config = dict(
    n_layer=15,
    d_model=64,
    n_head=3,
    n_kv_head=3,
    head_dim=32,
    d_mlp=128,
    vocab_size=1024,
    activation='tanh_gelu',
    norm='layernorm',
    norm_place='pre',
    norm_eps=1e-05,
    positions='learned',
    qk_norm=False,
    attn_scale=0.177,
    bias='all',
    tie_embeddings=False,
    parallel_block=False,
    init='normal',
    init_std_qkv=0.0625,
    init_std_o=0.0114,
    init_std_up=0.0625,
    init_std_down=0.0114,
    optimizer='soap_variant',
    lr=0.00673,
    beta1=0.95,
    beta2=0.95,
    weight_decay=0.049,
    lr_head=0.0117,
    grad_clip=2.0,
    warmup_steps=200,
    schedule='wsd',
    decay_fraction=0.921,
    decay_shape='linear',
    final_lr_fraction=0.0,
    batch_tokens=[16384, 32768],
    seq_len=512,
    doc_mask=True,
    train_tokens=101300000,
    steps=4412,
    dataset='wikipedia_en',
)
Each number is 200 + 30 x the weight over its row's rms, rounded and kept within 0 to 999. Layers, rows and columns count from 0. The size before them is the row's rms in percent of the matrix's.

# layer 4 MLP down (transposed), 128x64, rms 0.257, rows 32-86, columns 0-63
094,220,230,190,208,227,151,187,186,258,186,171,168,164,199,229,188,189,154,272,263,192,214,214,171,169,174,197,167,191,233,216,185,218,228,246,271,213,205,223,210,206,214,215,177,157,222,231,197,192,217,208,220,210,182,233,237,136,177,181,268,195,221,225,186
105,219,215,215,221,219,182,208,208,202,199,189,211,142,192,186,174,255,240,154,189,190,165,155,139,239,164,189,121,214,163,211,186,198,192,264,212,181,186,196,193,263,199,191,197,192,179,187,194,221,224,206,169,207,253,164,230,192,187,174,206,194,134,143,228
104,200,177,160,134,159,157,223,225,199,201,195,199,202,223,193,233,193,214,261,216,215,222,141,209,170,168,225,187,201,163,170,262,222,187,147,183,193,215,204,184,197,227,199,157,174,172,193,203,161,146,167,143,199,226,165,250,188,195,176,151,235,207,164,194
070,158,158,170,182,183,181,217,192,146,171,186,214,155,226,192,201,238,165,211,197,201,235,177,226,201,205,229,210,216,192,184,207,234,202,230,244,137,191,211,199,244,238,168,172,156,206,190,261,213,210,225,128,249,215,223,232,242,183,184,257,231,193,240,221
123,188,218,266,222,196,201,207,201,180,221,218,205,250,163,188,227,181,199,223,204,235,210,242,164,207,218,170,215,201,171,229,254,179,167,179,207,209,143,204,158,227,221,219,203,202,227,183,214,220,214,209,259,200,278,218,190,166,266,222,136,135,209,199,189
095,186,214,187,188,197,178,245,193,124,227,206,247,235,237,204,234,181,241,189,207,215,171,248,226,244,192,187,195,201,274,127,212,201,147,193,172,169,207,209,221,171,213,190,226,200,228,244,183,227,227,224,189,179,195,139,176,209,207,188,164,205,244,244,189
124,197,194,222,218,192,192,190,112,188,218,208,195,204,114,203,210,263,242,159,232,217,177,192,241,235,224,198,246,211,147,181,215,249,194,198,181,177,232,212,163,196,176,168,193,197,169,189,189,183,229,190,253,168,150,184,169,236,212,185,222,221,209,215,158
092,186,177,214,182,227,195,212,182,226,180,185,229,212,172,187,256,237,200,222,168,142,218,243,164,187,221,155,175,207,173,176,225,230,178,224,121,235,159,233,178,150,203,222,220,266,197,169,225,232,174,137,234,184,211,227,196,171,223,211,230,223,201,197,170
075,199,245,191,189,167,260,188,184,174,200,198,246,213,171,213,165,179,234,190,160,258,161,222,186,209,279,233,216,197,192,215,176,158,227,281,214,220,211,205,171,243,193,209,196,207,251,239,166,257,208,200,177,231,191,241,218,216,202,196,171,167,193,206,180
080,204,182,193,197,165,216,133,219,203,245,190,238,216,170,216,237,147,207,240,207,177,220,226,183,169,198,199,199,182,181,221,196,279,234,197,224,229,243,190,249,241,168,168,170,143,206,190,209,258,191,228,183,200,193,182,181,195,158,252,162,178,234,214,160
100,194,235,183,203,258,226,205,199,235,232,182,227,231,234,222,163,226,198,236,208,109,161,160,188,167,220,186,199,219,198,175,231,142,184,243,216,235,220,189,239,245,231,213,192,146,168,217,224,209,198,215,244,175,181,221,206,204,226,201,222,134,187,232,198
119,218,179,205,189,182,181,241,228,146,253,203,213,230,223,180,178,177,195,211,213,144,247,182,146,172,184,232,220,236,222,192,186,215,195,221,226,177,219,191,184,208,146,248,209,227,179,217,237,147,219,241,106,184,229,223,204,198,176,153,171,206,193,189,161
077,234,224,203,246,195,228,186,153,179,204,214,200,267,215,204,172,197,279,212,211,136,194,246,174,218,206,164,241,189,197,186,237,235,177,176,179,219,158,181,187,145,166,222,213,229,204,228,162,252,203,196,208,181,181,196,207,232,124,188,218,180,217,170,210
109,213,203,155,210,215,189,188,200,165,201,210,232,188,266,208,211,191,195,214,212,230,204,181,241,224,169,228,264,195,156,222,250,205,237,181,206,262,245,202,203,222,200,168,192,168,286,189,175,175,197,177,205,248,235,181,238,208,136,223,191,174,174,211,242
105,172,257,230,187,228,174,202,192,182,182,169,180,200,213,171,192,171,174,286,224,214,208,214,208,209,197,154,244,148,201,175,213,143,198,168,173,216,174,171,202,183,217,213,181,207,231,213,201,188,228,195,161,256,116,243,186,225,207,241,172,221,187,151,223
097,228,237,225,207,222,128,160,230,219,136,154,243,186,178,177,203,180,179,182,181,229,146,199,189,275,210,161,169,214,199,199,209,165,172,219,237,223,176,256,179,232,228,149,233,201,204,175,163,196,216,206,225,178,215,207,201,230,212,218,239,248,210,193,206
094,226,196,182,178,147,174,120,212,236,200,118,226,222,238,144,206,218,188,184,217,208,216,167,213,195,168,197,210,262,153,198,192,202,196,189,210,216,183,222,201,160,165,210,121,196,147,215,174,193,203,186,211,155,166,194,214,177,153,207,221,201,175,221,212
119,246,224,244,241,186,255,257,168,164,232,228,253,214,211,236,217,202,242,200,178,242,193,171,180,211,227,180,162,209,163,218,222,241,179,169,236,162,176,203,224,172,174,173,202,165,194,220,192,197,195,247,152,253,170,199,195,185,212,187,158,169,207,173,251
106,145,249,228,213,163,243,191,223,242,170,193,200,180,215,196,224,198,154,227,214,212,152,219,246,199,136,213,165,196,236,241,244,203,211,203,167,177,234,193,178,238,208,237,194,233,253,222,210,197,209,152,222,183,241,184,208,235,217,205,209,226,157,133,215
077,129,209,189,194,184,177,237,182,227,202,228,218,223,207,214,191,171,239,203,187,191,218,190,144,196,161,207,188,201,263,211,163,188,188,204,227,183,165,204,192,205,201,181,208,208,148,176,267,212,161,180,208,240,143,167,142,213,188,160,181,183,189,110,223
112,250,226,230,177,178,224,194,233,223,208,213,202,196,170,151,202,166,230,163,224,165,179,205,240,260,236,206,194,220,155,199,195,257,250,178,187,168,203,211,239,182,137,217,206,169,210,227,235,193,181,225,259,183,203,146,210,222,247,134,218,197,211,198,195
111,197,203,211,226,216,238,215,199,231,217,187,186,198,189,164,263,261,206,142,221,200,189,209,188,201,163,168,168,198,175,219,179,136,161,155,226,236,242,222,192,241,199,292,216,229,165,233,189,193,222,164,155,192,213,187,225,207,217,166,188,233,203,191,158
111,233,185,240,229,260,218,211,235,211,164,233,180,206,230,206,274,185,198,224,203,156,149,242,148,191,179,177,222,219,229,231,179,229,251,226,183,216,145,183,211,199,205,189,185,195,169,176,173,184,208,252,188,197,225,252,204,231,171,248,221,187,148,226,204
115,216,132,201,190,192,224,196,236,225,191,217,215,203,195,219,184,228,220,215,211,159,224,190,202,223,126,161,169,208,220,180,223,230,213,157,199,135,205,200,223,224,251,164,173,222,271,149,214,203,191,189,227,208,197,188,199,184,131,129,245,194,210,215,214
105,170,148,221,223,187,225,205,168,178,217,161,176,199,225,184,194,233,175,176,207,142,196,122,267,204,197,203,219,217,260,202,159,215,179,198,218,191,194,185,229,210,232,240,172,185,209,238,228,183,137,206,243,171,176,187,187,144,182,194,189,167,195,241,147
103,165,185,212,184,215,179,220,227,207,195,142,168,178,240,229,254,199,173,154,200,220,183,174,203,176,193,198,175,158,157,242,207,129,245,203,234,197,228,202,176,200,200,206,143,265,197,200,249,179,188,187,216,185,177,230,163,202,169,222,127,180,206,189,245
093,213,214,219,156,199,170,181,171,165,180,224,186,182,247,200,129,180,185,195,151,208,229,209,197,235,212,237,209,205,237,199,247,235,213,175,167,241,214,176,253,252,110,212,251,184,215,192,218,191,203,175,216,195,256,225,239,226,168,204,217,219,219,175,205
099,211,193,230,135,178,147,168,164,213,172,198,198,161,170,239,189,186,230,220,217,246,263,193,165,197,204,225,257,154,208,242,195,149,246,207,172,224,215,206,215,188,236,232,199,190,203,236,187,240,189,236,197,219,204,192,264,224,225,248,172,240,219,183,191
104,223,183,173,251,166,168,195,164,239,214,216,184,227,225,190,196,205,211,180,209,173,171,225,217,152,223,225,142,182,180,182,165,238,180,186,124,223,200,194,215,194,116,193,219,114,208,154,170,196,230,179,169,171,195,199,211,240,183,229,204,198,228,186,180
126,255,188,183,200,232,226,262,171,184,266,220,196,217,210,164,196,231,220,185,191,190,203,199,235,204,162,200,171,193,200,190,177,207,202,200,215,226,147,164,213,226,203,142,191,226,195,148,267,227,215,234,208,213,186,121,163,211,225,216,165,131,184,213,202
130,158,201,243,206,227,203,190,154,226,228,191,187,178,175,231,222,195,256,174,237,219,183,168,163,146,235,192,172,191,176,188,194,152,194,191,222,216,196,164,171,170,253,238,222,140,210,259,239,179,204,179,224,190,197,209,202,179,265,214,138,200,187,159,168
122,178,179,178,206,190,197,156,206,207,266,229,149,159,184,230,204,206,195,186,233,229,151,200,224,243,232,189,200,207,177,219,186,200,258,145,195,191,184,170,196,196,215,192,211,256,215,257,168,226,177,192,209,169,185,213,201,209,117,132,186,260,194,192,186
102,152,238,196,213,218,219,208,172,164,192,178,131,239,148,196,204,198,187,269,238,208,208,229,192,145,177,257,186,183,236,189,202,219,144,211,178,233,221,168,192,205,180,196,143,224,203,230,229,194,257,182,194,177,180,208,175,165,209,158,157,231,173,182,208
063,172,188,201,204,238,195,175,207,201,219,238,199,169,179,191,206,182,186,204,251,137,206,178,139,196,148,170,232,200,223,199,192,176,209,201,246,166,188,199,269,176,191,127,229,195,222,211,199,218,158,203,226,177,150,219,242,202,148,238,219,130,214,182,184
102,186,199,218,219,121,213,160,176,211,167,205,180,191,247,191,194,162,186,228,198,259,254,166,169,140,232,186,227,201,192,147,192,207,249,203,210,205,203,247,149,197,286,221,182,240,174,199,177,217,188,196,208,212,215,191,179,212,208,221,177,163,232,227,176
066,195,152,152,202,196,241,159,245,242,196,212,190,210,205,221,167,218,188,207,170,201,131,210,182,154,201,199,171,219,172,236,179,187,175,214,221,198,187,142,201,182,193,156,201,198,192,177,199,210,235,145,214,225,174,225,167,219,171,239,177,271,252,133,174
142,213,220,192,267,162,257,168,216,242,197,190,216,173,177,242,195,197,178,220,163,233,202,178,197,211,196,220,143,187,219,206,208,157,213,255,204,253,145,188,243,200,185,185,188,168,199,212,173,221,199,199,280,210,174,198,201,213,136,223,202,180,163,203,259
110,213,217,179,199,204,231,214,184,202,167,197,194,203,199,219,237,200,177,189,184,195,183,232,177,234,193,167,180,216,226,190,199,251,197,219,182,214,215,254,198,216,195,211,193,177,185,187,211,235,230,209,158,134,245,212,287,231,164,148,161,193,120,156,129
082,210,239,199,200,126,212,167,217,176,240,171,216,193,198,222,182,147,149,175,196,220,198,175,208,197,202,225,154,157,212,205,248,193,147,238,171,149,199,221,206,203,197,212,224,203,229,188,197,250,235,236,210,153,255,169,172,188,167,183,264,244,205,214,178
102,158,206,167,201,270,193,209,238,227,248,195,240,218,232,222,223,264,169,218,155,176,161,218,214,164,192,211,227,174,210,174,163,182,221,187,178,220,182,203,245,204,180,201,233,173,190,248,175,138,240,214,211,190,171,147,235,214,250,226,220,170,208,226,179
122,192,179,255,240,194,220,227,233,159,253,199,179,179,213,243,223,191,224,171,188,191,172,190,225,154,214,213,176,204,200,236,243,187,190,189,199,162,223,245,218,218,164,245,213,166,167,197,271,183,144,188,114,219,237,174,189,191,208,178,212,164,172,219,184
108,204,201,242,183,192,186,276,228,224,191,190,199,288,172,204,221,179,233,176,213,180,158,150,231,199,248,230,281,185,166,182,200,241,201,212,204,234,191,224,191,237,191,198,189,189,210,225,180,145,234,176,227,167,172,215,170,185,246,210,222,234,185,221,196
094,169,244,183,220,108,204,163,201,237,204,167,182,169,213,196,199,193,184,203,205,207,201,231,195,133,232,208,160,167,193,207,163,186,215,218,203,167,251,202,212,212,235,229,205,193,219,134,186,195,195,169,266,211,150,259,202,181,251,238,228,186,179,211,198
090,196,165,151,243,177,147,136,197,194,209,142,177,140,216,177,209,235,162,196,232,177,216,235,234,200,208,243,181,184,161,184,238,216,189,168,180,190,206,161,203,151,167,192,131,195,208,194,185,197,192,205,252,205,189,206,260,224,167,209,191,159,200,230,174
112,185,217,176,134,173,156,195,181,197,184,185,217,227,203,209,254,227,172,222,203,202,212,182,182,154,153,125,237,234,178,195,183,203,179,200,162,156,204,237,198,232,227,125,132,190,170,174,195,227,216,244,161,183,225,225,176,215,225,216,209,176,232,217,202
075,229,205,203,204,194,229,190,167,232,203,169,199,165,259,199,269,141,231,219,244,152,186,217,157,221,198,205,152,221,141,201,168,171,190,238,191,220,166,185,211,182,183,181,232,203,225,188,238,177,191,172,134,209,208,228,161,198,218,200,175,161,188,161,145
075,142,170,241,271,251,197,192,110,215,179,177,235,209,180,196,174,228,233,213,194,244,180,182,236,156,186,205,240,187,220,176,192,216,189,194,236,198,197,227,187,174,183,222,160,200,241,212,264,195,188,215,178,211,163,171,228,193,194,185,184,160,208,215,145
063,156,201,251,234,222,212,194,191,205,238,222,174,150,161,216,190,167,217,155,238,160,183,237,202,197,182,174,202,195,128,184,210,164,227,198,181,247,200,214,179,189,142,197,182,143,244,194,228,198,220,147,177,209,232,191,211,152,262,198,202,200,237,239,208
099,238,186,245,143,172,185,190,182,263,175,182,199,189,161,259,186,191,194,167,165,173,189,173,221,220,249,219,180,185,237,255,134,248,194,219,209,174,192,214,208,201,186,193,193,210,228,172,208,144,159,200,207,234,219,227,227,188,268,244,173,195,204,215,229
092,191,129,191,181,229,221,216,191,179,171,237,205,236,167,194,216,225,230,201,175,253,210,215,235,170,188,235,215,173,186,217,140,181,209,232,212,189,179,151,191,197,192,217,185,244,164,204,178,157,201,226,166,220,267,199,160,146,269,234,239,218,228,178,196
110,215,215,207,194,195,137,180,240,153,217,202,215,142,175,239,197,168,226,214,148,196,229,188,187,191,216,196,221,186,143,174,166,178,211,230,241,221,219,191,139,164,165,226,221,145,178,199,227,145,229,190,219,168,225,214,236,148,246,195,210,251,202,219,193
105,141,242,173,201,227,227,130,186,175,196,189,203,202,179,195,201,227,161,241,156,252,209,203,226,189,238,185,246,216,219,216,217,168,206,183,200,156,199,203,149,194,233,169,176,243,218,190,219,242,208,240,194,206,179,151,188,243,179,249,224,234,184,263,166
114,175,229,177,156,215,207,205,169,229,194,208,175,174,151,238,265,229,194,213,187,227,199,199,196,218,172,218,185,229,219,206,198,222,181,277,198,177,197,283,184,153,192,178,240,226,253,179,198,237,199,224,154,174,191,220,200,238,215,258,243,176,158,213,202
090,170,179,215,190,181,215,202,200,215,229,238,259,204,259,203,209,156,182,148,241,186,223,157,155,177,184,221,229,195,213,181,192,183,210,142,202,197,201,239,230,166,224,209,201,147,257,177,198,234,181,185,169,188,139,185,210,227,202,257,168,164,260,197,220
114,206,216,212,222,229,232,188,229,236,165,212,193,202,207,164,187,201,258,175,212,197,188,194,222,137,201,238,184,132,216,204,183,225,182,240,220,155,167,141,252,179,194,218,209,218,252,203,199,235,231,195,195,196,217,235,149,207,233,130,191,198,200,196,129
# layer 4 MLP up, 128x64, rms 0.277, rows 33-86, columns 0-63
084,242,173,225,235,195,263,220,233,175,237,199,213,164,222,209,223,284,194,165,148,218,190,161,179,213,191,245,183,227,181,222,211,218,174,238,212,228,185,236,189,183,211,169,203,149,179,208,193,196,240,197,176,205,173,208,226,156,228,203,185,219,109,176,210
105,207,168,219,212,193,258,211,182,192,186,191,213,169,168,192,261,184,179,190,233,162,237,129,208,275,191,191,191,219,158,166,185,188,145,203,207,253,178,164,236,228,159,196,207,188,200,176,206,194,206,176,204,223,192,201,225,201,146,180,173,158,236,258,241
068,174,227,205,249,199,162,237,211,196,198,258,167,227,182,196,144,165,235,188,161,236,200,227,190,206,208,228,184,189,226,187,176,218,210,211,214,140,243,182,127,154,223,224,229,185,162,223,179,159,196,242,208,235,156,200,143,163,231,221,195,210,205,177,162
128,235,206,240,168,227,172,214,204,241,239,162,249,216,203,207,164,170,228,163,195,216,251,164,180,178,214,186,171,172,197,226,175,155,170,248,222,222,237,167,126,219,258,193,224,217,221,201,207,226,174,226,164,259,181,207,187,136,212,192,183,204,212,180,188
092,166,185,241,194,222,211,253,225,197,231,195,226,238,216,178,254,202,223,216,208,173,194,164,221,282,225,205,234,197,171,194,167,242,148,156,184,203,211,181,193,215,253,168,233,179,182,178,193,184,264,196,207,188,182,228,188,182,273,221,216,198,187,224,143
127,222,263,174,189,178,254,170,142,186,190,205,188,186,193,187,216,196,180,160,170,271,183,193,229,221,164,279,214,176,173,221,211,151,203,141,179,205,174,209,239,239,217,178,232,163,216,196,165,207,199,221,248,177,136,206,218,199,206,194,167,183,217,189,204
088,198,199,256,168,199,135,203,216,231,206,191,222,184,179,223,286,224,195,183,221,175,171,178,192,257,220,156,226,213,204,233,214,249,208,185,182,192,178,206,167,192,123,201,201,203,247,189,169,228,187,245,265,186,210,220,176,204,232,198,161,219,170,210,162
087,154,228,183,246,189,166,189,178,203,198,233,201,190,154,177,198,147,181,188,188,202,139,196,170,182,185,205,199,190,164,150,202,196,202,202,142,131,246,170,221,177,213,192,215,172,226,161,219,224,164,199,208,229,161,186,205,220,168,228,142,128,236,236,186
070,198,193,151,273,178,169,201,162,214,210,175,212,217,140,170,236,199,193,220,204,196,237,229,202,161,188,202,142,211,224,195,184,171,271,185,201,192,210,214,250,231,185,162,134,189,216,203,199,207,239,223,217,151,188,151,215,179,174,208,146,175,244,209,177
097,198,222,192,124,215,263,201,177,206,255,195,172,220,218,213,151,185,202,178,157,212,179,135,233,187,230,170,216,173,155,224,235,159,182,220,161,202,201,129,170,245,239,171,180,190,171,187,213,201,205,185,207,227,154,201,188,207,208,191,217,139,186,180,202
122,240,215,188,197,198,191,176,239,245,281,177,211,229,157,236,202,163,222,237,216,176,211,209,166,229,175,199,198,181,176,234,203,219,193,236,217,212,197,218,207,146,198,191,254,223,184,184,187,215,220,172,203,242,226,161,179,228,151,264,195,166,126,237,220
077,159,189,225,192,189,262,150,223,143,222,251,251,235,191,250,153,214,178,178,177,229,159,184,224,176,196,174,189,199,167,223,181,213,178,187,170,165,192,149,219,155,158,203,207,198,176,232,229,203,192,211,204,183,185,224,158,244,209,164,201,246,193,179,139
111,183,136,218,186,165,190,241,206,144,207,208,164,236,214,201,143,224,189,223,183,248,171,164,212,171,231,274,188,177,237,178,213,235,186,196,170,201,222,190,151,194,165,206,248,216,166,249,227,187,168,201,148,183,193,214,202,216,239,177,197,230,232,155,188
117,238,231,219,194,216,166,176,185,198,264,202,227,243,224,220,166,214,211,180,194,214,218,199,195,181,182,249,199,204,228,206,178,154,186,231,216,185,221,211,176,206,222,238,248,194,202,202,225,157,173,217,228,250,211,187,245,88,200,127,185,224,192,217,227
097,210,143,195,220,220,167,158,241,248,211,257,244,139,195,167,245,212,181,156,204,179,172,216,151,219,179,211,179,178,219,188,167,162,167,238,144,195,230,236,182,249,185,235,255,166,205,186,195,192,213,252,221,194,213,178,217,201,224,200,230,209,206,176,209
104,165,238,189,199,222,180,179,224,227,215,226,252,226,163,146,166,174,218,168,178,185,179,247,234,161,199,197,206,221,173,153,201,238,198,234,214,218,201,159,198,193,190,239,149,221,183,137,188,225,203,212,213,195,238,227,182,167,158,248,155,207,214,164,131
111,225,216,155,182,204,238,203,186,179,240,203,215,221,184,225,222,190,216,164,126,219,160,169,230,243,191,195,237,242,205,241,282,229,190,180,225,198,221,212,202,213,217,185,244,181,192,213,185,263,194,238,270,244,173,188,197,235,181,210,207,154,226,178,196
111,197,224,175,196,208,233,191,213,211,200,196,201,251,172,243,179,163,181,198,157,215,196,212,189,192,124,248,206,147,184,248,167,170,188,188,135,186,204,139,212,201,231,181,224,206,211,211,237,235,191,164,223,251,214,126,179,190,169,153,213,236,197,182,223
071,171,166,189,229,158,184,216,203,232,183,270,195,216,210,186,223,186,207,200,231,149,222,208,177,216,165,225,132,210,240,218,144,234,242,150,199,217,168,205,244,177,201,232,237,197,159,243,227,149,218,202,191,176,227,185,140,183,243,163,194,211,209,181,184
108,202,153,185,241,168,209,209,214,171,215,210,182,216,204,211,240,253,162,177,190,185,164,191,267,258,187,183,177,209,224,159,195,254,200,207,168,207,178,207,269,132,193,195,177,213,213,251,194,174,191,196,251,143,215,179,189,176,227,183,191,161,254,197,201
108,238,203,186,235,229,214,187,224,273,208,232,202,199,193,193,237,221,219,176,197,180,231,234,232,244,123,243,156,192,209,193,203,174,186,176,185,226,173,223,213,199,144,297,160,255,181,234,187,181,209,218,198,177,201,187,201,196,209,184,209,193,206,158,159
112,212,165,185,269,218,158,212,186,198,197,185,215,229,216,237,204,235,184,135,127,197,199,191,198,188,192,203,218,169,206,197,164,205,218,198,219,133,204,211,163,250,207,209,209,196,193,231,227,197,205,194,140,238,177,168,182,108,178,154,210,212,229,170,228
118,216,190,171,198,116,221,145,164,227,224,183,185,213,230,246,263,186,188,186,208,206,247,224,204,195,164,254,162,205,234,238,201,188,206,204,191,233,253,188,242,165,187,223,162,236,189,192,231,191,263,239,211,230,159,189,241,204,217,194,204,168,203,179,191
103,229,199,218,213,191,162,142,179,182,187,159,173,154,157,179,182,225,167,203,200,177,191,224,221,221,164,260,221,193,269,265,255,190,207,207,226,199,215,180,268,207,180,193,192,171,220,237,192,177,183,229,251,238,188,198,211,166,142,195,205,180,161,192,199
104,180,238,204,251,153,236,219,202,216,218,157,272,173,219,183,215,140,194,191,157,202,167,161,206,163,170,198,150,179,198,177,196,199,213,225,212,189,213,241,150,235,198,216,208,177,264,176,206,198,212,228,237,158,157,237,209,213,165,244,171,184,179,210,240
091,245,165,192,216,203,223,170,219,191,221,190,163,232,251,190,175,174,172,260,180,175,188,172,241,235,146,285,188,217,215,191,214,174,203,184,211,229,189,217,250,233,133,192,248,188,169,210,162,167,194,188,222,200,159,198,159,195,209,166,213,158,191,206,171
107,191,191,179,172,216,168,173,231,226,186,208,229,212,204,230,185,208,102,158,211,189,211,204,231,230,196,173,173,201,163,181,202,225,146,197,216,236,180,196,234,191,193,154,197,184,155,243,211,185,216,139,177,161,173,207,151,189,206,208,196,162,266,181,265
091,197,195,169,280,226,188,177,211,236,253,175,200,235,178,178,218,198,225,136,198,190,219,206,242,177,288,204,206,188,179,178,178,205,215,229,234,231,211,169,184,259,261,196,161,212,158,184,198,202,214,206,215,198,176,198,193,145,159,211,184,173,241,202,180
123,218,223,204,171,226,186,208,202,243,226,234,154,223,235,239,230,226,160,209,216,204,162,205,192,261,138,177,201,225,190,274,204,265,192,165,204,201,138,215,180,199,230,239,229,229,169,200,178,204,214,208,199,199,182,162,160,181,214,254,187,173,214,250,188
151,206,173,188,240,186,240,195,180,167,204,167,237,235,173,192,154,172,191,215,207,196,219,197,173,145,177,209,175,160,206,170,164,163,223,216,156,121,220,162,159,236,196,205,204,244,195,170,225,163,187,261,156,211,149,224,175,179,188,212,165,231,218,203,156
129,242,178,246,234,196,163,182,179,203,198,226,174,165,163,214,213,186,223,240,198,215,176,198,195,206,159,227,193,171,160,223,209,226,250,223,168,177,213,189,190,210,167,267,217,191,213,182,233,172,166,198,256,236,231,262,262,264,226,174,198,222,178,194,152
099,171,150,201,173,264,156,192,229,199,195,223,179,223,165,185,217,261,174,214,214,194,169,228,202,275,220,186,195,138,185,202,199,251,188,160,164,229,223,209,197,193,225,184,245,156,204,159,170,179,211,170,183,193,205,223,171,158,232,168,205,168,193,143,183
069,180,223,251,186,166,135,200,184,172,219,209,159,213,180,181,195,219,161,177,206,200,130,172,169,201,205,192,205,163,214,244,262,193,193,197,137,192,167,180,185,217,207,177,180,157,171,230,212,175,161,202,248,171,267,207,196,192,254,217,211,148,222,176,197
112,182,200,162,170,218,221,227,193,245,209,229,183,176,188,208,247,218,223,250,211,190,158,196,215,195,193,196,179,215,212,182,193,203,149,169,144,186,161,188,228,205,223,219,244,189,204,212,152,206,160,208,196,179,170,211,197,246,291,221,201,182,125,144,151
050,219,141,142,214,167,164,193,189,226,183,226,166,174,196,225,186,193,169,195,210,187,161,174,211,153,208,164,199,177,209,221,215,127,186,227,143,192,224,153,224,120,170,157,177,217,177,207,202,148,192,174,163,208,181,207,249,205,186,222,178,196,249,196,185
122,176,177,200,204,202,178,247,186,189,215,234,217,229,207,182,193,247,238,184,220,170,171,163,156,222,231,197,208,215,219,206,178,207,163,228,163,161,165,211,139,181,255,197,270,167,189,188,210,212,154,231,193,143,239,240,179,178,249,161,176,193,184,183,148
121,241,215,196,156,195,148,212,199,241,249,204,209,193,205,183,178,198,285,225,222,161,172,190,186,191,234,180,196,155,153,262,202,186,181,213,148,226,181,158,196,198,230,193,193,258,216,182,240,180,121,256,223,218,201,187,218,208,190,185,175,211,195,200,194
095,236,145,270,181,204,212,223,196,185,194,196,174,217,161,186,256,234,203,199,167,161,179,220,218,225,223,155,255,207,180,215,163,186,178,235,197,257,192,212,224,192,196,134,204,236,221,175,174,214,187,163,209,147,199,209,215,159,263,207,208,161,167,164,192
112,184,177,225,190,183,204,223,212,161,191,215,128,266,224,197,214,187,163,211,213,168,191,191,180,235,185,198,244,269,217,211,233,240,162,185,193,189,187,216,164,213,222,211,221,185,215,238,261,170,231,195,217,168,136,277,203,216,226,230,208,210,163,237,210
125,211,200,198,245,214,262,247,191,192,202,195,232,246,181,224,207,229,200,196,176,152,130,190,239,218,186,185,254,204,250,201,226,210,171,171,252,219,206,194,213,192,193,153,233,203,195,228,201,211,195,149,257,152,215,216,176,250,224,197,191,146,163,220,163
099,258,202,185,207,175,199,195,207,191,196,221,144,277,196,218,210,165,183,232,195,194,185,206,247,200,182,228,199,198,169,149,236,233,227,172,187,176,182,173,193,184,170,191,173,177,246,263,216,197,210,185,211,164,132,173,197,164,281,193,203,190,201,256,220
086,199,157,182,232,215,164,112,211,165,200,189,182,158,214,254,217,201,179,184,146,192,208,187,212,260,193,226,216,193,244,225,172,203,215,139,143,224,202,205,191,198,222,216,185,145,186,168,200,172,152,188,169,203,176,220,230,150,245,176,195,189,240,212,192
085,189,221,217,187,206,264,244,183,224,212,244,209,255,165,206,167,155,230,184,219,198,161,201,141,234,239,158,237,235,241,197,245,229,192,198,191,123,203,188,165,228,186,195,226,237,215,224,223,258,188,230,228,219,216,208,181,214,211,245,195,179,188,226,190
119,227,207,192,166,227,157,214,192,250,190,214,196,192,226,201,217,227,183,181,217,160,165,175,172,198,168,138,247,164,203,248,150,230,171,167,175,223,190,231,190,212,206,214,229,166,228,252,204,250,170,191,214,255,176,197,224,183,238,123,246,198,220,176,214
054,206,204,150,226,266,174,173,209,215,195,227,242,183,213,218,221,154,241,197,193,184,218,140,217,222,135,179,191,213,200,203,198,168,212,195,193,179,150,273,235,188,228,263,210,203,160,181,201,221,242,245,170,193,217,217,201,175,249,174,202,169,169,174,169
077,215,216,166,170,247,164,188,237,211,221,183,187,197,222,166,220,206,195,197,204,138,123,166,163,245,156,207,246,133,216,190,159,216,180,202,199,237,227,190,202,156,218,255,240,163,196,204,171,196,206,154,195,215,199,194,224,143,207,190,206,195,151,175,223
055,227,212,206,211,186,182,175,225,180,207,200,206,177,196,222,230,176,121,214,201,240,158,190,212,209,181,186,197,200,146,219,159,237,169,177,212,219,190,151,210,146,175,214,179,124,214,173,185,188,216,187,198,150,186,233,222,122,231,213,177,134,159,206,218
090,214,150,226,261,181,187,183,210,195,234,230,202,226,209,219,215,199,160,202,160,145,169,267,264,218,207,212,194,150,226,197,167,220,212,172,244,226,235,198,259,164,201,187,236,193,201,210,229,145,250,197,210,169,175,217,223,213,194,222,196,175,242,161,224
088,179,195,239,183,183,209,195,235,201,194,222,208,189,176,233,209,191,187,161,254,193,171,222,174,131,121,200,195,183,244,161,159,168,192,178,153,191,232,186,206,213,156,212,249,164,220,180,205,211,186,227,223,153,145,214,216,251,217,217,167,145,183,221,169
115,225,170,202,251,192,152,258,224,244,237,203,183,180,208,224,239,173,176,216,151,205,170,224,196,209,170,225,202,188,212,174,180,206,184,234,187,283,204,182,230,218,183,203,195,195,209,220,149,240,277,181,202,207,209,217,177,198,137,273,199,200,187,191,224
119,183,236,257,211,180,267,187,156,199,223,226,226,203,172,211,178,166,188,192,180,257,238,176,257,223,238,217,210,147,160,197,199,228,220,180,153,193,202,211,269,211,147,207,198,184,206,212,158,181,184,193,212,175,188,163,202,247,170,211,184,141,207,232,187
125,184,245,193,233,214,170,229,202,187,229,172,204,211,182,164,188,187,155,165,206,170,207,177,268,204,182,232,202,259,169,166,219,251,193,176,193,191,162,251,201,195,200,224,168,139,158,226,170,157,223,189,154,203,227,193,147,176,189,180,198,212,254,167,154
092,170,219,160,176,217,140,218,237,184,222,178,185,211,174,193,187,201,177,188,204,268,162,181,154,179,202,185,194,180,205,227,150,183,221,228,124,174,231,170,203,212,174,235,221,145,223,166,219,239,165,233,204,245,194,190,250,230,186,207,182,193,151,251,208
114,160,209,211,222,205,230,229,196,241,176,200,229,226,149,211,180,210,192,167,191,214,199,260,263,231,180,204,177,139,215,184,235,175,239,183,217,224,216,195,229,209,155,170,195,171,237,225,199,216,177,151,216,203,177,175,199,168,243,281,243,142,197,207,223